config.yaml
rope_fraction: 1.0
init: "trunc"
init_std_o: 0.00488
init_std_down: 0.00488
lr: 0.00453
dataset: "wikipedia_en"
Each number is 128 + 32 x the weight over its row's rms, rounded and kept within 0 to 255. Layers, rows and columns count from 0. Numbers have three digits each. The size before them is the row's rms in percent of the matrix's.

# q: layer 3 attention query, 448x448, rms 0.0617, rows 159-191, columns 224-279
# k: layer 3 attention key, 448x448, rms 0.0617, rows 159-191, columns 224-279
# v: layer 3 attention value, 448x448, rms 0.0617, rows 128-147, columns 224-279
# o: layer 3 attention output (transposed), 448x448, rms 0.0552, rows 128-146, columns 224-279
q159 106:118133103121167154152113135145066097137111135090135137176155114104111094166126115091131150108205160062117191131097149186100158131139140132166124173081115118098214151165
k159 107:147140183079134134149195112155145128096126189163143120080073101167136094153125161173115119158089169072108076097156074142102168068122135137150096083153118175190114184160
q160 132:153131095153117030071089189098166155136107111063095158170137139114153160134134112147067095089092148180124227158181107132164102157108159144152109131127116221120185098114
k160 102:102113185133041139129135165106145079184202198132188126135112081134082149145145117158169142110193145099130136159081154137135116119116139180141121126112135108120128111138
q161 103:187136113131125149113084095128172084141109054117173117108096125075104107116211162150138107104078067122121137143171101108149141091156113089159144132147149155146116170121
k161 102:110139071159137198132195136151101185186124130116043123157163173123103140106052158072165097112123131169106119126092105106110153140120102132091148113156104098068144155141
q162 118:108132102117161123110140080157106111145102161180118120129100106119133117149148171107130065200136106104089089099093131118077169127121123125064161180176114031105135187113
k162 109:162159125057123100150061138136134166129122064081139142144113163096130152122141122129109129129115157098153152118146203152165114115135131118105133119114182157112129154098
q163 112:122171133112118125122103106221183102140076093146132158133078090131139109116176132132126096128174065131086110134124120124110150037095085139170102146191169116167117083149
k163 110:097127099129165099168141144111071141086110096147161161101105099133125129070107130068138131097097172147139135105101181158110097114102053125143137107109147065142143140152
q164 120:134131132090094082119026108104122086150150044079102129131159184084129117135120133115132134066155071159165169096137113104141157088166096104167166131118137149084187147146
k164 113:064117102109100206108129099124172104148116122122100165138118076193158101148115086175079077166147103097193144118143086162150071145153098110111098150176108157151124138147
q165 124:126152162139067139169081103108144109125137101130119148136127124099135131138134134162149144151088126163119139101125114078139112097130128054162037102185154141158110122163
k165 121:106143163101103110115129166118128145097103111112093144138088135132100164117155103185063124112124074093162124138189115094155175127119134102080127153080143124090122091164
q166 118:089128097153142228163084131096133125161157080130108115091082191091085153096126120131080180158160144103109114147066104136140125093108045134116152127093138103087119148129
k166 098:109147076137037158131161204106057082127093183137075163129166154146122109113142136139112154114138065158150099139142181113161138072101160081096161142140155133086162092113
q167 105:120129106140113220152124152092124166123174102079086076103159082124126131145077173073145155197131193141111065188147091053045168135092065101099161100098098084142112108139
k167 102:160147129099158126107126189136105127163095136195125147081133159178135165167138118109102100151078127080183094135182093090133080107110159192173183182149132170121177172104
q168 108:105136186116159105076144105119117131132127108186138065152081152104204151181157103200129050127154090090100114176138156178086131134094138149113108110161165064132164151152
k168 114:123108086094108150144136106176163126098130141078104091143137163082118114137037073091138080147148185101160066159152161126117141127119170114123125183084153151137126095172
q169 101:194089137144120101108116142107103144117120194151153193133135134190136119135170077159143060107116110129131122136127181178207124172174170159052225163116102150094118135104
k169 115:129147182076127112166153159137123166129162158126169086133111137067100134159088127121145084131156126120118180077121100164125147150112150217140157147145164148163107164106
q170 104:124140064181102118139144145145123126167095087150081133147134077183130195113129146070178182202159185091136086120097166119110133113098138149156080185122122085157162134102
k170 115:092153158153161157118146123114147140121133121139096167151064085219101159180105181161110103133141122179162105173165141102122151128145147129187113091086100120125123117165
q171 102:091072053148190179126161141164120095139090235150118149135124142134065161123108109105153100134167160126129146072093162138164139070146102111142151161132114111113093063068
k171 103:130105090093127153119181119136153162113069124163130162092147142161141080091104166095092131117082127134093135101109113151142110136116123200139104150089097140127095178115
q172 098:073102163074096121183095161163141120083105140199127159139086103142111105148123149140164097035185179128080120182106141200133132124146119179177151122116157121132115171179
k172 107:179160092115183109157129110114069143175107181099129172133134138110111149094089152092136184155107091078056130118123187078080077130117160108066089090135124136115144158110
q173 102:089140142139123128094126170151085162094160075152137180149033036179168172132127116166104128145125172085071144131115161189124142096108155166103173088177134149146130125159
k173 114:134124128057140084115120132098177109156132107173141099112184160154114174130191136148143150129116166125123121137157182164132156156101192031223175164122165163122074126110
q174 111:165112158101152177157172159084086126126209181136159122149145081167106125102106182180155127141082149174127122155072075098217117174138151107148181111120133148152108069172
k174 121:160122105068135127166138133139124150144195094177139118162162135086125137136088131035127126114134146060099095069099142115109169188114163171176151160190103102147142173125
q175 108:127101142152125186140157121152107180131158189139137118088146159140097163138100146167089124126100116143075132202128156090131084124163127116127151050154098118152053180054
k175 111:154088122099135158170143112120147088082174129087156141137140155175203120135150115086108142157064139174106102087145093168134121163146184126172150130132096164128147173135
q176 098:171125108151163089158178081131103122102088139172108165127086106184097133134117146093133063104154129079163071121112154145100167101129193083142166152154089167197118179120
k176 110:137147113093115154149101171146119107134089127109133208118100092079125137147155149169122107174114047109107117088103156153116184164160162101115089101072173163163079120154
q177 100:125157115108151156158126141110159094104115144105201110110154119139101107174100143117084148126148141111069155155151188183144135152107098135133111063145091164116111130149
k177 103:140055084112098127130144090113142145107107162053097142099096168111165123118079109135168122174136153102161109138192133067147093108146140104096126079135158119112115108160
q178 109:099132115133078099117111144144120164124194076185135152124092108135101124168139116150158108142094108181095111113116147088152130064139102114156091137155147116146141112102
k178 110:140074128098156155131103203124109156050129121075140091095104100107171159085222120149093110116176130144177171144173132098175103165139112116088166096076132118122081165104
q179 108:107146057147177120129153131132116138137096068122038091122162131156118162124138097145066144101121137060139107143174116080130163110091067111107151139090133084139098192047
k179 121:134086135118097222108130133163035162143158103118130151173076171117152180190102138123136080105139189146160158147125161212126133125122128165161165145180101159060119097111
q180 108:070154130143158048092119137093120129091120093110160132153171118171144082134177134059162136157161102151160145146166163148136169057164135109136127148149124135168171098180
k180 127:170123137089126162123126144118172141138084182151106129140129110089120120099159120154094094090136111156099072125118084132146155132094139077122187078140118158095128133209
q181 117:084119175105096137137122140145125139162068170135082116116160103061148086149168132067210107168147067167147136118151162124084131072125145168102096195090157095163147139144
k181 111:148055091173160133068168108134133097118120199112157125147131142168085115110195148140089145112097176101148104154174107115164110144141135123092092120120103151084084116162
q182 116:113122095125088163090150122097022159123107095163141132160080150144130165111083140141120144085184124079135115136123121164161105141069151179130129134131108108112153121157
k182 125:122117053101146124171084131138144141121139148144189186149172149156120148138076100116131177167108137073121181089095144121096117145168135181057155114161128127075173136156
q183 109:121121133102142147111101071097111088124132120122156141109088090124060089149062154077136111170167148096120152103158100152134115156157145169187221106072154143181078087158
k183 121:076088119126141105138091199135168120102094122153117086111107176100139141135174111144130075096148128115118099146149142092148060004098138108104121065151107132096130124159
q184 103:160125145155123181160127120114154127151141087090128139133144152092141134120131172103025203129146134137070122082049114114113123120134162124146114098106102113106128166133
k184 121:100138141082142126110102117138125087129140149152111145095168152129114066104139123076153128104151153145126171086135081185164121181091071139092188084102124135111185160106
q185 108:118119093169162176112116127116060128140148101125187165167117112162141165078092095142158118145151167108068152140045092128133120132125132148175116101148049139092127131135
k185 117:138191078053160126137107166103120155101151125175118148146110149111101127049105131102141075138116071165097124172110161127105098160046124119152182161176176092143115126198
q186 115:154099104149113174092157086113107108144142131078090138138123150163122122078083113108089127094106153108160141137163118139145116108160108151126151135180137129120204153160
k186 117:152097123116138148143127209160128129099105179098122111155142150119096116155094142139122106132095102156226107127211152099110092108148096140105063077123131111074131112128
q187 106:090165124107115174131138090156199130172115110090099124143152139105162127109067129149141138144098116186154041134104126082118119130153123111105128113108143129147211096134
k187 119:145134115149142114147151079131164104101151140201099156124089110186144211128146130179118094113146140071102110150115130140104155149178081104138135111140185069140112108122
q188 113:109139096124137127107116140081085128145124138096173133137150122146147141129137155135098110144125153148094059160188110125107155139133087108115163116134155088150137085125
k188 120:162135124158102149109100097111077181189146130128227127156109161121098084113161163120122178138145162084099209143071154105143121128082105091150068142101107118098139195158
q189 108:130099129121129087076101136141075137201177102056136136144160148138145163081162094141145095151135076098142150116180177083128118071046101144147178176153116156190129169134
k189 110:153030163148111117111116155160162108092142105121124179138111149116108121189157109127113198120122124096096098092165068168123143137129123160109096052123169152126074139122
q190 108:141149141143103109124129085145133143157128148124087073145156099126143060093154143136122113132126192109131136130084150137132194118113127129134081167114166031117160152127
k190 110:157164135113102094145109187171140130128088139193137115169129164186121077136111143202116124074167150151180122176102136156101126098157118128117172100110103124183156117087
q191 110:141159089056126127128126128119178194104156058117126121115122143069161120123143065144147132148178062111148159094103147144116149163087088178127078180155143072153162168146
k191 121:146126157238137122101108162127160105090157062129175132126078087119184148165076153143125134119107146173123142139119111129075115137097170135108153139117089171114167186113
v128 141:104118084092100114091098176099113165145121153090132129115166193140095078137089125146120131121091144157126182162147133182122102097118167134186103167134088115154134097144
o128 122:138100095113147119109158087090145168112150122148133075074108154085097100138093114168169090103122121127140156177171121130123100127172121119104166082098130180134127161132
v129 137:102095157142138136156115103136109177194091125148099176084127143102103094060144133120153110092085103117151110144106120104172090061077064117105121089138146116126176172115
o129 126:089112136132118120193155132171160146168084156118154134079141100109096144105091123090159132130087138151159113075070109160160117077177105109157152066073102101169102104150
v130 132:120126118117130089132129158139074066196145121169104131142180157148140146116121069096094079144124130112144155086045129112129134081116127073106104138180125056167112203081
o130 120:078122150149088108103138119128174084128148098150047158109082127078118145094135075157161147190101122139128136138112107095212134133142134091158109152095128121140118115162
v131 133:135165146145146102125131153117143064153085145096118134130138077113131129151207132121147157171168123141126063125164179129164204136109211136114144131051121129137130127088
o131 121:042152115143173116139178100129156161102187149210101101177139070108117129123148080161139131120092171124159179104164149174098209117098154149152105175161110098087099156137
v132 135:108145125193172040140143125143141140108119217166118153135145176189158154137164125051175155218114123125147134090165133129151176130115162173152191142068075179135123151146
o132 116:132140081127085105080145195112138138169137124134195120109141099177122131175103123136128186139071153184111074160081093156196097150131177092145108162121121158140161180123
v133 134:097159078117137169089122166109125188118024210145137120102108138124075149141136060153100129168087101119150072098177117136131145149105118176145139130149106120159103176156
o133 124:123163120079154170127121107137107140103157115114148163128112138121084160168074136157126144045147173157127078111180123147132149176155147130103189126211157179155123206086
v134 135:066146116145094212117146114201120142192150151157158122137129101108172146183102112135133173118136107168132104127112117148072162154173061154079131133192162144129109157136
o134 122:171151123127176135155120157114172105109098136104136110099113127125099116121081159152138105153159195109130105109075064141147162119111097125118177139123098120141128089104
v135 134:097121122124116117164125124124139121125123157161102196113100110168105101146116131180075158131100136089101152128178078108109028127090091153109123107108137134091146146092
o135 119:141155107090163066100084183123187112219112121111123143162124117131099230135159141110122168102153096096142108121102116201140138094158115072129110198130166151098158089152
v136 128:145100101169154175064142108149127123170088113097173108158129082158158156111125148152127116141144101128101164131138132164178138124098133131122120141066149141177165161111
o136 120:125058091150098109153139120116122149163122099155152191182084120155103144142159075124135153111167067154141147091184188175156122137101200170117036146102066191053123196120
v137 125:151097145142138059200129066095104146148116104129149151078132162095131122117108164088124080089150167143199155097116130173174109139115095158175155122102084113069165144103
o137 116:145136129111087096147115034122134127107083034088104140102215156085156153127162045096150085149109115124139147100082088181173113155152118136135158090156138120141122181138
v138 145:136097161156125119113129164090113108106158046180136113152155109158114096152123132116187143116143153098181126156105082149088050175102071117156116122167079078118206164161
o138 128:164132130147107145117117131074172118094131085127131122133196156086135130128166159181076168101119127140154127158092101157125183056173083107147171117145130094101092065133
v139 131:137099199096141109158068109071121082151160063191140086095121051053078095104125155121149068140140088153103106111110121160168141154093094169225108137086127100085155082116
o139 119:093136189170145148090153120145163127184159148124083090176125067115171130140131134165113143071131157174116207080135183130143132136143125091117171106138123123085118168146
v140 143:152153103106175086162091112114111134225123155135128141109088185106138121150123203123103144169086104218101182143206071148129130083161137169127124162095090192148192104114
o140 120:145131158042073066147088165201122116110077126158111106080032167087154146119119112120130125143135102127082095175152178138044171128123188117139170138126162116122138172134
v141 120:122125143098113110139120130108114147113086122067096157168100144200129125115174124157133174102104059087129122083148146119130115136100091138113177098118180138130149138133
o141 112:092143218129074153095153115170070129115155075147134111137144138167105187197060111086106156116130122133114148113109079125059154139101104108133150118102141125106150131132
v142 130:135164101194132160066110186059144128125143131146091111154144124169142160132141153144122147183082133178171137111091068098165113096163172127093128193120065136181119078166
o142 116:128155144146118150105084126100101100137136141141176074075153071180230063139113130112146121149155160150062050151160143165076131118148190185117102093192118101111186097130
v143 142:111124122100155117147150122101117133155086095125132100120067116074129096129161170113103116117152131114063135106138062095161099104160062103142111094132086147125175140134
o143 124:137131174181056097086100115110143096109104113110079148132112154078102150161154136085107139129100178139106136165157191135087173102088163105118141142117144123131110113097
v144 142:053108126084111110150125156078142110133153195164086110098109143094114102107164133122136098191149126209100111130166055115113139120180146141129123125143103104177109098127
o144 128:169099097115098150128225096139074207066109164154080157065081103147151114131101129102110102094129106088142121130157102119132185123098109163105180110127171079111123141139
v145 146:138134125096112162151154126143185090134204142160099107153165100131130141107135055135133081109108129125099151147074160077110116150056130140069140080175093066131133159119
o145 124:180111126104212156098110177133127146126139144092144138102125131098106117139152161181103129151115161144152104068178139096188114170181138092151127115150098137113109147109
v146 136:123124141163118129185093130160107140154158087131156122056118108096178114152156113121087111128118129151135108230139106159160102093076158163142120123112133154147080088149
o146 122:130114123076081187128113171116133088134149116100104162171172180154095096093146078143132155162147084102158151078180128161172097139058118118135118127115107158127206145170
v147 126:136076170110140158206181086102112126088142187103112107067143185097106151108126169119133176148105123135100124053093151102110159095166163119124105103164089147112092150059